Weights of a small GPT-style language model, trained from scratch on English Wikipedia: LayerNorm before each block, learned positions.
Each number is 128 + 32 x the weight over its row's rms, rounded and kept within 0 to 255. Layers, rows and columns count from 0. Numbers have three digits each. The size before them is the row's rms in percent of the matrix's.

# down: layer 2 MLP down (transposed), 768x192, rms 0.324, rows 428-556, columns 48-95
# up: layer 2 MLP up, 768x192, rms 0.35, rows 429-556, columns 48-95
down428 101:129049114107128162092115203139108123129112113147112150125141153074142168160131109109149103081048128076083127096129138105165113125079134163127105
up429 104:164181142078087135109123084155099115157062144134164059114138149097110141132098107185126117064082100103094180128121219190177109098153108132121100
down429 100:106111122177103121133058141114145164088142058118150151088133115121143119125153114051154128117136121119120132139156119090113117165118144104143144
up430 112:144153141154114191079127128072113128147120192145066129118142149133142189145138087140106099182122154129134156127145111124111144123096166167116185
down430 116:144135220120125140144150117099153178135100143127167187102115158175082116131162079144087142131137097166093137179128172133110138132107063154151110
up431 104:103121142077087084150125100112174144112203098116160116116140131125077158114167083125124172076120112127146171081149133086116186102079088155199066
down431 094:156131091089074115104097086101144143035157109146119177184132124112147139127178107130155167115128148145150098092116100104140138125135064095154093
up432 115:166130117104085143158138153057111086127102101110081100106138147058127108082122149122142088151116225092114112150080127115100100129170156122108139
down432 093:122144108116091077098147121128102145141109119136162104134100181115121156129102125090138088117111114153110191128080120186118101117127106152142112
up433 097:054118136178087128062187123139155088164114209183165068155133105127068153150131146120152106171121145065091115147120139083063179119159105118083177
down433 093:127124119140136143122106123191119085177121200141146148122084127139153110126117104192130100087098137104104127070098162148088147165146139138105162
up434 112:128110072197136103107126158182050151131104146103082152090122084160091075170150124077072143137109160125144106183103144112148156080108136133176123
down434 107:156153117148100132080148180148138106131169176078077136093095080129105107136182141094085127170137124143160134195125114135129201080123136088140151
up435 097:140126117106101089220124127227154111145122150073096117157127141128119115134107189168147125114135150145151130133106153147165136065097132121109076
down435 101:204128131161121130151169126135187148111129187131072149156148164174106114194154136139117109141155116167167110113101176140061134151080065066088116
up436 073:079156146112118110145160174154153103173114179205156115144077097192096054155186118150212139117126103122113114151143147039091149120140123118143090
down436 069:116141156038160101131137099151114118140091116125134135156099160117133104138162106078119117151137105151159146112120211140116111084195142194133158
up437 101:127124107112106095049099145138084162131134102149058112108135062106164095096148109156097123118081102176156097102119177080168088101100114121120155
down437 094:166138151126186105095100148144119138089104128173155077143092159057176089137115182139077162094148125074175164143163112093174109128140084162203144
up438 107:146112096162083109117102237113148175170101072140112130164049124113147186102173185174143101130161154123150137083140083123098173143100139108127143
down438 105:148124073097120108144131164115165164128156169097111111142066131144119111146189147117130130172110115097160149089103140095151144187159152139159069
up439 118:161151147089137147124147122143121110109155129080147180125149171154168093101147092164097100216110113137135179152148110091117114139122169155149170
down439 141:159068195105140152145208117100149112155157134103173172183144137162136141103186093152143157129149121172127156161166174097142156134186094218136106
up440 099:188134080127134123143174182129223080133109181152034138125110107108114076116170145177095139172127112095153104180123148156132094143177155193154107
down440 105:101133134082101094158123131178142130204092140161179128150097124142118124151104194127111160116126132106109045088114155169143136117165130170136160
up441 100:117111099113160129159116180168137128184169142112175179117114100122112150101115175117141120148132086085101126074131108056106058172110054143150123
down441 104:105147139124151146181130145160094166134118119093116181155143149072151089062177151135057094133171189143154127066111133120098144096112099125092056
up442 102:118113115202130112131112192141153065140056119141117125110146111192142112148148186116110138074129148099113120087124171115200108117096116143152077
down442 092:144127112090115091148179144145149179078095127175127167153115178127133143174086129155086123159106117105159117127059117220120148111166150101115112
up443 113:067122165085114191113113074124099104051116078120069103133149156168130170094113140122124131075090151134083128142110112090142144175107160140126212
down443 105:093095132102117126167118092134060093036130123147028078137124158179142179111090074165145130148134136173132123126151126202169180162127155065126191
up444 109:178116143090180164147110081122144107144181182194168181062162167153129125123155172153084097092106074143171124124174165085141112173098101125127096
down444 106:131130145089117129125136159095110098148157058125078119164127094152142126126095136131115104118136107069144192144146135150151134206119146094083123
up445 094:155113165114120126142154110071176131121147115117145137136130149141167098063105131069152122111119086145100102155110162171151079136134150099150142
down445 110:153162164152141147136143125112162175182167064121059099107101128141159137084123210152153174143126151145130145135113113091202131121078115166165139
up446 105:073165214110131136147118142125155066154142138130163145166109101115148126145103127112075136106155056207091102220178092132150140124125133139115088
down446 103:129124109157153118149060128073055160072129082077119130153088073145103125139117090093130125106071141087136148088086073158120139105185167134119155
up447 108:138064087122168107113130228126134114089167140156142113170156145121116170112147113141112072177108146101132103117168173134177118107114122192086072
down447 100:131144104175112192085131142150105158121081080156108097124094148116122102136168165094137152091108133153129097090112133187180121169127124139145066
up448 115:139068147159099139102126130158098108143112134151141074108144158080097089157100164143166114144117161128073118092084120100138127179191100177170097
down448 101:058119168195181107149139179141098068127112146077134099111097120091176167128071179140167148163164151128134137166171126098174125144116083114154149
up449 101:167123126100126163091115123112133167091110133085115177146144134094157108097123132137066095152165101155114197116100158141131164098091081145121129
down449 103:163069151164137107164175136146092138103160178118060145199096144109135069111113137159131139138147168108166153143137132153137140032134089102112100
up450 087:142146149092122178162134092092079098149129110114114179171109101159093141125160069167072103127085197114118089130140150110122093079108097118142143
down450 096:158100106133134169103213114092082141155134180077145106143144140150129122070123101107134120116116157142125096146102143162101142166179091130173118
up451 092:127113133074054099140136157126089114126128074099097159124136092174091148150179066145109082113154178114084170151119103180143141117080082103152148
down451 091:133141159174129163190187110140156149095071121119151081057087130151120198140139152195130181159128056126117110136107096149115146162144120194178106
up452 098:126111055133178156129112121123140155130116066159096112124098083106065188114130156108168131130171174178141180142136118113172122115062182150136149
down452 098:095098119110086119181109136148118092173120075042129155158079164132084165164100053063173144087219139107157125133191130111154140188208119098118153
up453 102:127078108101111116183156189175154183125113098089130131126097176133146113074114150098083088206147119119151070097185142108160170173114188137106155
down453 099:124098136115118145163137134156191131139143142167071128137108197109188128156103113141108128201159064081125082065169108158153112137126074099133150
up454 097:156152105056114118130136169119148075086033138105081144170120126121133171095152098112138109144138162137193121220217094096165082146113161142128146
down454 097:141168158088139175140119079135102138138123132188091140119145101182119166145167131072178120128101187120100103137131132082120082112097150130161146
up455 097:154147144112141138108120142112168118161096114134105099096114086160094209164161125126148119126119112204135123118084143128141147131130141135195073
down455 104:084120089119141077180113152097140136164147126112118137128069150148055056142114193125118156137114137138087152151142115138137181156103126144166123
up456 111:157091126112144177149169121113168117072147132077122144164084106128117116115096120103134120120151138083154121061158129080153164148066186141097129
down456 098:067130152073116084167165087141124081148100156161166152152103182125125150100162145140142154140147093110170108161188146123113108198141154103148046
up457 100:124134112101158133184144149156139093110094098092091173107162136171091190145127129104159196178158127106137118121155148153165146113183197115129085
down457 100:119104079133120203123158138170076135143128103091151162075113178201161169148131092104156152174127084086070122113127117182127167157187120131126126
up458 099:122116151114105134115104125135088103199135161116171081164102137129133091144154175134133108137132129100126124138192146117128121107171126127101087
down458 097:160070135053124112138097113161148125142129100101103117134190156110130146066117155076077064167120127125082147113150119142088129130143153094064143
up459 106:140110042073100122140115147067129099123182118154127093183144150126182131164126140082111164151142126116123126148136219114135150167118128107093108
down459 092:142116111158131142117118198093140152099110099110140169120123109117144113110076135105148140088109102153063131098136171089215194092192137137099145
up460 102:102061099157099116167107158100201166157135143130141172093109130113155162124123115131111110127179134131086120119131184103105071099189115103123090
down460 099:155164189103067074133182071218096149095101158142145175166173153124168111138127155153118178120153123162139146077139103153124167104150218165117133
up461 096:187140035140150180070116156139133155129122081133145148108192141131077115169155153207087133092057168124159121173122162122146148132094146095150130
down461 093:211121105067123146114103093131139192068150103130167158089154196128141166078153104153157174138093111184099124124103133171101147212130093126156133
up462 097:148183137074138113132165089172122101141142113184138174099153133134096108108118156159087124134107100152107112116200161175162136133118143134140176
down462 109:236124165107170120116105157128162113111119107095092131127083118160153152108073170133075162115163155105156117123139107108152095193108145186088139
up463 106:155089130132126220150163155155132125111141155030067150148169137096147137115083103119140184051163086144135115158069124085141125123092155091122172
down463 105:134111134142113175170182113149122118113144117096066139135143125081180108167061100137141116149131076136170125156133122080157092117126120079117169
up464 095:130097083144108114152119122079167137126119156130126108070097136121136114075098139164098065106155128092202134145043149133163091149142151097116116
down464 094:124115234066132124066109096150170146116148119137114171115172129135144096159099131128124201099120123147093139153187162116141097090123165119145148
up465 104:102158160095138103126140097098086137076133096122137141130120096090135153143137090184153112150123099160109154081082081142140174130152158086153175
down465 088:167147087092126080070080143174102179168182141189103086125101137125089115192072100122092134136143118101100167152179176131149105141118135097079106
up466 097:095127146046115146060145166086110129171137104139074111083092062196148137153114132117149102090152130119096197199132074108099102097107112182186180
down466 098:113136150096067078142167131093145128139118078031124143108093096203186158150094081150115162113150111079154130165148065159130061171127079141184144
up467 102:085138174099146130106108183163071055115134195076127084111163120131142134169081135149127125172126110086104149107139128086070160141117116095114211
down467 105:100153095124151119124090105123112040144091159157161162155102160154102158075161106111127162181088132138121180100125075157124158198130088123145139
up468 091:111139063177050159158101118130136190121165121113183155136162101069156106114116136122110147099121148150148097150122142125138089128069153097163087
down468 090:085159131159127094177151177156114162121100138144105210082122078150145134098081112180141135119114120109127143128088091106145138127146093120199115
up469 112:125107111111112134144147145146156130086112135030077124114178087115125101127110112124146089102100172074155186169134125138130154131106136125132130
down469 107:180134132113211154167100166108118134106151110174068150140126134135125125099054151191122174129129137154167126148133070146119161124162110170097090
up470 099:098120055074156087111102155123100174076084089123118116119149123084101091145123141093143112151161073133101150133150161066194122120108145092125181
down470 090:145140163122165184142138132133155086063086171093107151120104111141123134109158135144105107072101144145103135086153135142096121134127090153099139
up471 087:120154151144122126129116106124130102141066076089078119162137114135156142139115113084127143148112199150128153148154108149164112116139065100117103
down471 103:224091080151079108161107153119180065132105122139088110142143124121073122086123155127098148141077167103147172108161132064081103183101163159136124
up472 102:153165139068140127123109134153149126119115164134154167097134174067126081070147096183167156073102117089088109093180119113094126183094219169120152
down472 098:145189141131124146157060120090131109101209119139097172115120199108117112129167176149074200137156140124079080127067120119127124090091088074142139
up473 101:094116147108125113138126219207138167160153109033136200161074134132174131174160102126146134127143156130154116106081131131104092131127137112121108
down473 100:155179130158132067035152161105148133148121187114093181116123145106111132115129148124135135098189182097186133092170099088132102160090070124081135
up474 088:169163126075108125178082187102126117084183207107085110112152107126144134096112159160195125096158101111196116153104117130121127129127116173155113
down474 108:166064112081069124102069117103094121156147206158094131115163089131116076169090119135175115112184130091165115151070123133116161097095147168147141
up475 103:151102164132135107092097104162044154164103112089120118153108114128151119135112186159113145166108162120107121088141146104097153112151142073159187
down475 103:122100177107141085138113071141166115082134123085101099132165159112131104125162170144147116124125125180135119099109144160063057148120119098142123
up476 094:139110124150091124132094056161131097079119100115193165180105144108112120153139127107141098181118107129132095132147126095071112170114152149146101
down476 094:171136079136111135180111174087121183116130149046127133109114160165175095103168143160109146125159112165126160076098143134127126106087143125108126
up477 101:133148131102143185127066077117125116125040136132073074210115126149084165123173148118086096105133144119170120125157182144131137113110107134108083
down477 089:111088134142114118130197166133166133124156115149104114135138137161171137110093094134076113127117075137056130169098096135064106102092052141098125
up478 098:080164057187100101172144140155114135138132166169146175086119104114109139108124152102145138131141150136172111129152089076117081079179174169122141
down478 098:087132145129171200136120118196094176133183210128207159088100143200110126147159076120117120140157111105139153154127101103087116096160104189056174
up479 105:124158102075104128105083188124118119152134093078151132108134085106109168141147134134119121088049229118188147093135136086183148093177172071161098
down479 093:149134117118166124138102168109126178102101134119139123210137073109063115105127120138136140134073145126139121139144124077171122130134162090137118
up480 095:185120107091128153102060094123139061181156207168115140100097121150158133151122152127069106166136119099076100162096145176122136171090104119091076
down480 098:152203138101093065046101190153133144109124145140091187123119107088096096160104144141149155126080070178121141119140122140163089057078178178147167
up481 084:137192190107113088106129055170132129131069135121144119126155146142117079136137130112139110121113118106211094159107145160124108104183103141100050
down481 110:080124060170171192084142178135149166125140131143097121128124093137092127161099162143087085156107183158123142102091133113122137134060138096153155
up482 098:127116185138083111132116108080130122121137096139125111162166134199160113137083122139121128122168135133106097080161116108144124134171109153121138
down482 095:138110145111110149145135178094121200090199182148055114090107169128180124110129108151119185119188145154161185065140175168092188142112164125133098
up483 093:139064139154073146073133115137172069102127095125102108113095130128163127196106176117158130110126162220101139079110109131155112140141092121068129
down483 105:083195189122091204133136089130176123184119099142109200149123134117091113099160133116131119198107087141166179143152130093193212119114135224148104
up484 108:061190136105170142103134108113133095110128135114147199126111135137073151136182144086117143100122125154155165108159122057150078161117071058125095
down484 106:075173111086107142128091082164151105154106097144178150084104111134115112098175171112149151113100143168118104152118135114087067118107130084043160
up485 097:164119127132138168184083096140137134040144141136149146085115166097163134110118181102180110145145148147145046167140106093149094085100125093142117
down485 098:107079153089126165174076111057116107112170129127149106196128116173188116146071079156094071161174101154096194154146150132125130163142094149103143
up486 102:103201100153105141115116153039168125149177090133160125113165113131144150144110106037123123100108132172166151114181131126110123213132167115138087
down486 096:124158156137116125059112159119151109121105119099134191145094192143105140081127141138161121127121120187143043152141122131120128176113146132158161
up487 096:149124229144094112158134107107106106073180180078125140144117136130137110185138085132135128145165166110144176045097102152140155112160124108158125
down487 088:102185081159213130087157117176130186169132007111139109120139105088117122092111115053147055168134117135106101169157130147129124156114166114117101
up488 103:146099112116146163104154135105146084126114124129171154066158205090083126097092108151126085111079152140117099110103098129129086145161180069172077
down488 098:139115139151141151148145105111115143177097125118138040113056144191094107134151087148066164137087162083164120149162115124145130115139143077141091
up489 103:120106165132133216130157097145073145154118134113125121118100118188110127154172128159096106159090192144060179157121112121102060161157170157142132
down489 101:112081184197079115134144181120118107102106152126177111134161128092154157108064142141093161144153190105120069094125101134179178114129083122108099
up490 096:114140101084110106118066155088154056150080159133094131105126136162045134166165135128104058101132142091185107117097145146170168094171118133178165
down490 095:184127111090161112150044042124147148130148156102144143158145153086115128108085098146115141129124128091052136137175141139168144171082122163127169
up491 099:131200099107128114091154147145146142109104120140114120077129100087163171127114171131117124093121113127190102126183127094145126166084128200146049
down491 103:113131122119102127138116162134157195090147155177130145127104080119107170125112111116112124082116105170160137079130104255107148165089121122114129
up492 092:122094124175113125135122130117133144140101129061160089129117197177112109129155119082114125129168145098139141179089162124149198130129120169125173
down492 085:104096117132187113171095141151119064132098169179125155090096071101164072132155073095116098161134131147133126116153098103076166150124167111122115
up493 100:139062072074173125126167156126078129141179131109141135080217139081126173131087098102124190137085083139150122140167106144120133205153169154105107
down493 102:121121101116154166085152176139070166143099133154178126087150169109127149102165149135126119154113093158090172101145106225124115101144111147071152
up494 091:076058104156128090126119166176090114146139113157169156111159128114145074096125102104179145121156095110109146094089109116131130111114176154106090
down494 091:171141176133086126128198161123138142134152133127126171125153085135101156064131146155097085147168152169145163158115175096054132107081172038139103
up495 102:080121108060120129079123121186159116091100118136112142170129134186140100119080134072166098117128102117104132166193160121089113104082109138149104
down495 103:076121140171160108153125158125131092181142082079179167079158112068182147112168170049165132156102172123125182147158144153092136142082135126053199
up496 096:141136106124156082132123162183142112164109093129157131099135096153148108058140091152105134117189132102099124136131115176101126101110183136165180
down496 098:131124091137151131083119147072121149181147061127182146122111077157114149161078112099124081066085145154143110137093169116129149190134110132130103
up497 089:131150183144094114108114097139122158118104094118157125076146105106199130150121090139090114105190095164130142138100172100124153121107126166182152
down497 095:118141099154125074108170124153173154097145145133152085109090117114109129086188154143121143140113135036122181136126104159141073107120080161107125
up498 099:132138130152093071132147165187117111155165107077108086128152091094108124133195189087141150122167191118177088138151114128148141110147169100099127
down498 097:117125116122127137097097139203132122152130076119083133124159107145125202171132108148160090184181132142131055123105150151188163132111123139108147
up499 106:158115051180141176102109146113096132164160108160111156133160136109090139169141117141137044108127179133131093119181118118157138162154198145150167
down499 101:143149103186111162156106123158153179104138096152144107125128139163131104129106109141099098206134166080117169143125033176090140115151108203133199
up500 103:125096080146072136068137119202133152101073094105157117172155081134098121104088110096175131147083145088126133138158137134132126124078119103132107
down500 094:139174201058133135163157157126111106115124131085119215112088177135136112118099093214088127172169091142115083089108138079110112098172105111114138
up501 093:137143112184080133126103142126079109149181182108135101113093179103120130087122128107119116117099166141128166149132107222179121171146098099084130
down501 100:114138108131143069093153086112110075158082114119163135157105167188122128143162196150192093148144135127109153167114140164139107088142061137112154
up502 092:143098190132120087077158109131139116186124021110146126139156147131154156087152124083149086143086091116156125159105183033117093192139168118112160
down502 085:157112081098121148120108175157189201094113099159153084153078205112119173125109131161159165114133146116138139055127104175124149107113112147130142
up503 100:124100085088112132157134167144096108131161064122171138101159115110152158127127134082132115132112174192176143097127116102114153149133123093089127
down503 110:111036107101129082152137120150158119071119088121108194112177123114130125176131114120067149132130154171107143167124120086123148146066140140088119
up504 101:144138119104120165110164094164128093133179143128113097095220143144098160145149107159159135090116090176163161174144121118106157113129212162132171
down504 108:145066172178119118109110142167127116157097132109112121106057097143117160125121113116114160124155112082171157136116175111075107131166134123155099
up505 094:076101129119079112115140134100056084119173091086143109071148143095125156197171106076144096207122101129139082128127147141137130136121184199094165
down505 099:109104147201181158131147139121116091106133117142103153099080124121118138197100094124098193145141195139140125110168170173119137098068185158188163
up506 096:144135207142113137102099169152143161086129081097201183120130116131124084047146159171140140096139100127127093178222153117106115087123160192168166
down506 112:162134105204150117139097085124145124065130116140141140118146139203111107105149087134111092102175167094145135149110166162078113112118145099119066
up507 088:102116184134097090051106129066190090182110103133107042091120124129106145161107189148089108093137178141091131129091181101137171115082157134145128
down507 089:109149099153161130129155122181131114105084099169107154122160096115151109111144118107150119081130117166129116109155082142127101121137149108122121
up508 108:138146096142123155159061083177138111095144035142088180151160177118142031106138125108089073154141151166169159160165124105110134118105117134196113
down508 117:127151193113091178156106158115128109118147160099137171158159132162094103103134165111160189163149125199124076132177136087147154121162085169190124
up509 093:150094123117123087149144177173095131156126118164179121077047111144122159088141093179172097142156132103117142158171132132190084152134112164158151
down509 102:115121145093113093113096131087171109133194212155101131131126145166182104118095119125065096098125083219102149135141106083136125110171148186096105
up510 098:157136138159102114141083100165116143091121149124153155123091100187175149152139108137144112145097128126169114107131219111106142120130068180136120
down510 087:129102112175072114127180180173130164136102153145130190132144154139088094092132102147125125114170116098073147135105163170121140098105103096161076
up511 103:186143060163112160099132116131157061130154125138124134092142186145158167124096090110130115134109157123200123124133105140123097180148197145079086
down511 094:118180121108097113133156121106148099102105172114108166152141074077184177147161175100164152163136108129148144073064143142143127111114105101135089
up512 104:087122146097087117150133115174130135201166163098152191105113132136100145100139111105107156097153095046142160193109121161155146114113102142130177
down512 098:113109146086082139088132113141177145137132121152170116096132099108115092150147130131106146120094110113066167160085080139138115138115222088096113
up513 107:116094107153136113132123113191130136134125121158122117160113110169148146075153113109114111132161114097099110088055097092106106122172174067119164
down513 104:128128084072141117098148159091138193169098120180178106104098161138217185108128087174122149132078090108162143129149143162105134155148107164133103
up514 097:108144151194162144124176148138091090116085140101169104078128115120135086073138142103145092161136190149127069121136146118160046081125127161098180
down514 099:118075163165205091093125054106109118127104108163149153064127122089163102107112124115176147131113111148156112171154083154167096087140108123063179
up515 109:129105157095192114151063165160097104118086109076129117075182160108142167151141085143131139093091131153111126171199101091159143174118094128146085
down515 101:167192142094139175148092139156139136098133184111080111136118183091168166124183126125103146093134147172158120151179105143143138129085125116127148
up516 096:097175098065137142103082094104174153145148081178086111106139126136124216156109140155158162126148118130131133148123190025132135118136127122118133
down516 095:136184165105120146144131107159104166105171153180137055152161170124143172073102113229135132139154136094146106134102117185152124118201142124173123
up517 091:106149109129162124123180099167127098167177100101141120118124176123175077112181060126125098162117117135114146153158130088150095103171105080112116
down517 087:112124203112130156128212151164123109111166184095104119135125078140096155137087197139153139067138158159133099088110167128140167167148123118122137
up518 099:156098185148170138102134148144113099085128107123188091147156113106142148094127095149154095136118147121139133139113181149107118050166142112114145
down518 096:139101186164131136113195136070088110132124134112138145145112126112173072127147138109059101103103197114190106078069132118130133117176089104069128
up519 097:153140139161110159103129093141104169158119094083141149143079136234101162105149159120157120137100182122150138090140137164116152168049122152131134
down519 095:095183093135128072103104154127135141150122118124128120121102157159152086150159140112164123131131084116129171156178106126100170107108187127130149
up520 097:126150116153120104174110127129124103133114151082142171153073150097167121190100149178132140080103037126182068165151077150127116136132150098148119
down520 101:140120117123064073110104071127132093100106153113131179141060070109185117106067135130126160125139145141179097123109139132144143100174158073092113
up521 083:194098085114153126135145124132169198107141136121100147119119086129124101173109162156163120147136065188132065174099176160207110133190163145079089
down521 096:111103122157119131116123165126084134124125181150132147146112146213099123123123176084090084192158132157103102175165153102053077133174174114099163
up522 100:202132127156112153166222135146142111158129041122129144125206104121102144144169103149093147107146099113141105111079117128147122063124103095130170
down522 097:169121135140153099143121088137109087100097163074186102156127136174149091116125092122131104148134132105101080110147095100160132119174088069115170
up523 095:180101142162114073173119115117157175159150089123119054134161150104117165146142112143167089123156111132124165169086083122143107149093131084140139
down523 099:134145115133174122154114082136159142177118112118112138130150101082111129119144149130100073129101140071139137168124120224135136129133093124123129
up524 106:125124120142120091148158143132000118167162101051124115106120165145101132135145114146115156085143106119141145073104109087165151124116089146077102
down524 113:187116123185138118174149091154051183150137122115113128130133197098118136136131116167110101116131178084161104109099122177188174155164118091132072
up525 102:132093131063172100154091138156080053153166144104162166098132147103083114115070144103120141151127110190091122159128120101086099125125074110140142
down525 099:140055204130103151138132191134105151116092090131128156107165109085156170106114094166096154164126131134117067106168090106104152070182114207117180
up526 100:155194146130122130141193113120142181162086082150128136146121184102160087150143127129071155112125148117163083174068135137081116117165103184064137
down526 103:172217169199115106127124124175062174135101087078136114090124119099181147134160125191093125074122166122122090143163156148097080162118120125141117
up527 094:064174141153100136128093167142152159117123154122066132095139106091153115104069136112091174104142105127106098194190118076105120128116147113119082
down527 091:147099189087215083157123183159088156119196082164093124102096142112068105124137137116122134109143110143121149121116042142123095148145189142123128
up528 096:112109153128121144156090106168087100127130134155157111149088105140160113131072106187120116109108122150106114103146158112071103123106184094118156
down528 086:182115178128163087149143123137168135137117135120122077120114137145082149119100132141116143116160113178104157171138130120113189093136067170146139
up529 100:139159157096117083111143104122125109115136197129145202130163108121129096144191130101099142140098108130155130169205118184153105150122142180152167
down529 098:103161190150099150180131104095146128159119192112160157119144102074162109134093140118114112079092196168170173116156126122130089128155129148158104
up530 099:112111139136099159051130094141158179119081146142103163095133156136161169121148113055117078126122111118157100193148107099073145128109186101108113
down530 100:172111132106127093078145092146141112116151152152106078122150146064082155153142107112143112106073121106089133097118115150092157081173111119105141
up531 054:104133109163118158122124090135222096153150084176103095127089191128122155180159098192185127123110139130112168117129165159141144127120119104124177
down531 082:147140147049114190161127145126131096142125128063164160142113157095109103132157114147127099130143131100121113145162129099085116179112144120129123
up532 106:122136160137115126137156125096134105142117159132140165103170138148079149160120078104124172148120066133055171142083063136092109147099166118160163
down532 100:084137091127162143125168123100145186097167123142132087133139162149148148111162104175114149203170133145165177149155171189062148142139116105150099
up533 104:071183186153161159124185097149127180196123143173082115119152154133113194126134170128123118123156095079115099157099088119155101102139139177134149
down533 099:076172103143144151146169099120148144148084122158135041117169162126124144102150153144160076110159118119104092090087113153153149096119139119186144
up534 103:152139183217153149113088113134112131197185150129158104172158080166143137120155172071154100164134117110153089104106156055127165148069208129117138
down534 100:181100091118134184123139137192168102092110133110157126137142176138164134131129110099130131128177136101140093087112091191069127093149143164092121
up535 127:109147126129111076164138128100188100100091085112185097140152099167129086145145169147087127093204103142172119164107123094171159153169116119107111
down535 122:137189072137140110135073135157128127138116191103094082105162105158151066115093133119114108142106119105174162138121112093149122126131157064122136
up536 091:132121132129109125150144143115100161141120131145137058120172102129135119078077185138069063160116134128143122207120101058118114150153134169142125
down536 095:109140160154117127134170145092133144190156141138182052135165109115079124126137142175103058067113149170128111122121134107075141145159139130146094
up537 076:117126192127129193156110116139168140155146126132120147074086094115093135112085102108113147110134109193169108172033100131134134109088075115157089
down537 103:125089141138200131061117141117141107098081129075132093077099146101112117117083103106148099081114103143178127113113078125117107156127128132166167
up538 089:162094127106129188071148152127166131174102106059085187111122115134114122053116189149115071144146099153132164110098117081101131156134126146127140
down538 096:130107191162101136173146145074106129107165154111097111151105122133142064111161089130140148136102138124106111118143114148146139139173099172129139
up539 091:100110165120118105066168145149153094192126058132136127142152142134046121204181123134130130096105127136124135091109092136153060052117205146096152
down539 103:166172116092146089132079138108069095132091148084136142143095099223121145193082109137109114119119134074121039180114149100097136128115141095205062
up540 102:115095123151088116162101157123107137140183098148107097143160074153141099130162116075127157150154110121073163077126132069120084091106174167147106
down540 099:095140112134143125116124116174123155106120142115147089122143143140107060092150079162083131094163147152125089148137149076121149138098175112053135
up541 102:074120091175066163130129139144192133085108136107105107126120087054093067119175114082179162131105109116132181116081133126146083134112138138065145
down541 100:098091144150065111107062091113095132102169185158079136133149163138184069200080118166123153103086138124147157190087153130128162121097139118169125
up542 092:132136166088101133143146163135134144103122121101090158130089126103150120108124063174180152162117128158142127112182102096143141102141145131119159
down542 094:098125150049115100071104176129155164189149099220096099113156113145109146092107109102131130141090083123179129088125055206132126132121146118161177
up543 104:104133167140113144207120132153107138116117105138185116133099115123140147155139161108087203122136096118082057067120112094110098157140164134080161
down543 096:147164207133123131156155193170133146074108129123151147138096139087148165164121088102050162096158137183144105148060113166066146118127132174136117
up544 097:108179105115159166113173117156171085105150083120165126102141093120147136147109143111102133158168056133066078106115099076128133092180110099051138
down544 097:143125082144097106166128127162130125129149137114129161132055129103122139134091169157147086123109141071143121118119080135111140132161088170164081
up545 103:160125183130146061097149137142125211175085102149076126082126110116085108088121092102121128122198144101119146097142112119154150145077130161145127
down545 098:096160126142120145153117092170122146145160158077143142127176108092103171084112114088110132111060127175141167148139110093156117127161092171096142
up546 105:150139125126158137161043133131073139127129080169129149116150140148103129101134133077158094150079131146086053133206099086155097151142064117158141
down546 103:099065096132162073131139149169164118118176105122164109146125126102065139132110108119152083195095107130110103131121093167105143164138124107117144
up547 099:071151058117103156084107109113147145059175193106114183105121104165088149139089081154124084102138127169140103119196162080136121048121114166116158
down547 099:126147090092141130164111131153113100130133141109118140146121140120161137133120150143090136154138147138127101149115203121121108107133080138150185
up548 094:128117147166151115141144111190145142123123137154110190136165170172079042156111137134146065127133055124189129136161167091104159104157136153093063
down548 098:082113136180086180093166107146131151120098085109181161136120122109134172078131164137136157136095152147081102139154114142126189145130078163093105
up549 093:113087090096161103137125168140143136106076157138137180102167092114117087105145089125142122108103119083133125200168096104154059101129087129155152
down549 096:066137173126123120107052110140121116122115100087091129127136098166128132085126101119183183087148152150136098108115073138118104092154151123162142
up550 107:130060167137138121127102114086119172069155104106130142169135101118066156154186090079111140061154151118128127159130139122166142115079157140127145
down550 098:101071128110135175103086147119128124080108137158160081126128103170119106083122108166137160160115178121198180148141166134122102128127128103151149
up551 087:139153146117135154072162098141099108111104118081114201187157129111126096138073118103058086108124136173137076152089135109178089130153162141104139
down551 095:161112151131115123173125137098200117174078153064053141162121147160151116095117127115101129168128124137073158101113135129130124187104088117177139
up552 080:124146111165130118064159150112113142095070096151120151123188067103172119118103089108148141126082103152096096142128164096149132090126177116175095
down552 089:086146112071138101167134167085166139165136165227112064098091130093127100101139182140103107120167168106142147106122106118137172126131118070071147
up553 112:135068158142139071140102118185144151141115139141132139075139122129138095175135111144112130115114202154152138117162108122123121150132162144110103
down553 101:127097135160089142137111114133131101068116119178093139117117107048066170105148108138110130089120102137079106106162071091172154086142113132107119
up554 102:107101104126187151100124107158119165130103168119111113128093111117043128094167117144120173119154117112149093160142128117168119096124157126148096
down554 115:180065068167101106138102104058148105172088111114111195118130115114069114153110071112103137138095157161119109074083125101097144122119098163154158
up555 102:117132133119136112184133113153185121125079115089087125151160084174105132157154116138130116092122089106132108102143122149141032167152222121100148
down555 104:099141156142139100092167154109093105141111151132155046107219132122085155183131109196136128141122079129126111119150139194121145122103146117147090
up556 100:165110125111135133052104125141100058083118190173114164073119153144129083137170140157141122074166043137134097116132140095106098109127145075182176
down556 097:162159126054127126136118137079139132109103118140093121143145114116102147153157143085096134115133152148152055110169158062098157131171145132115124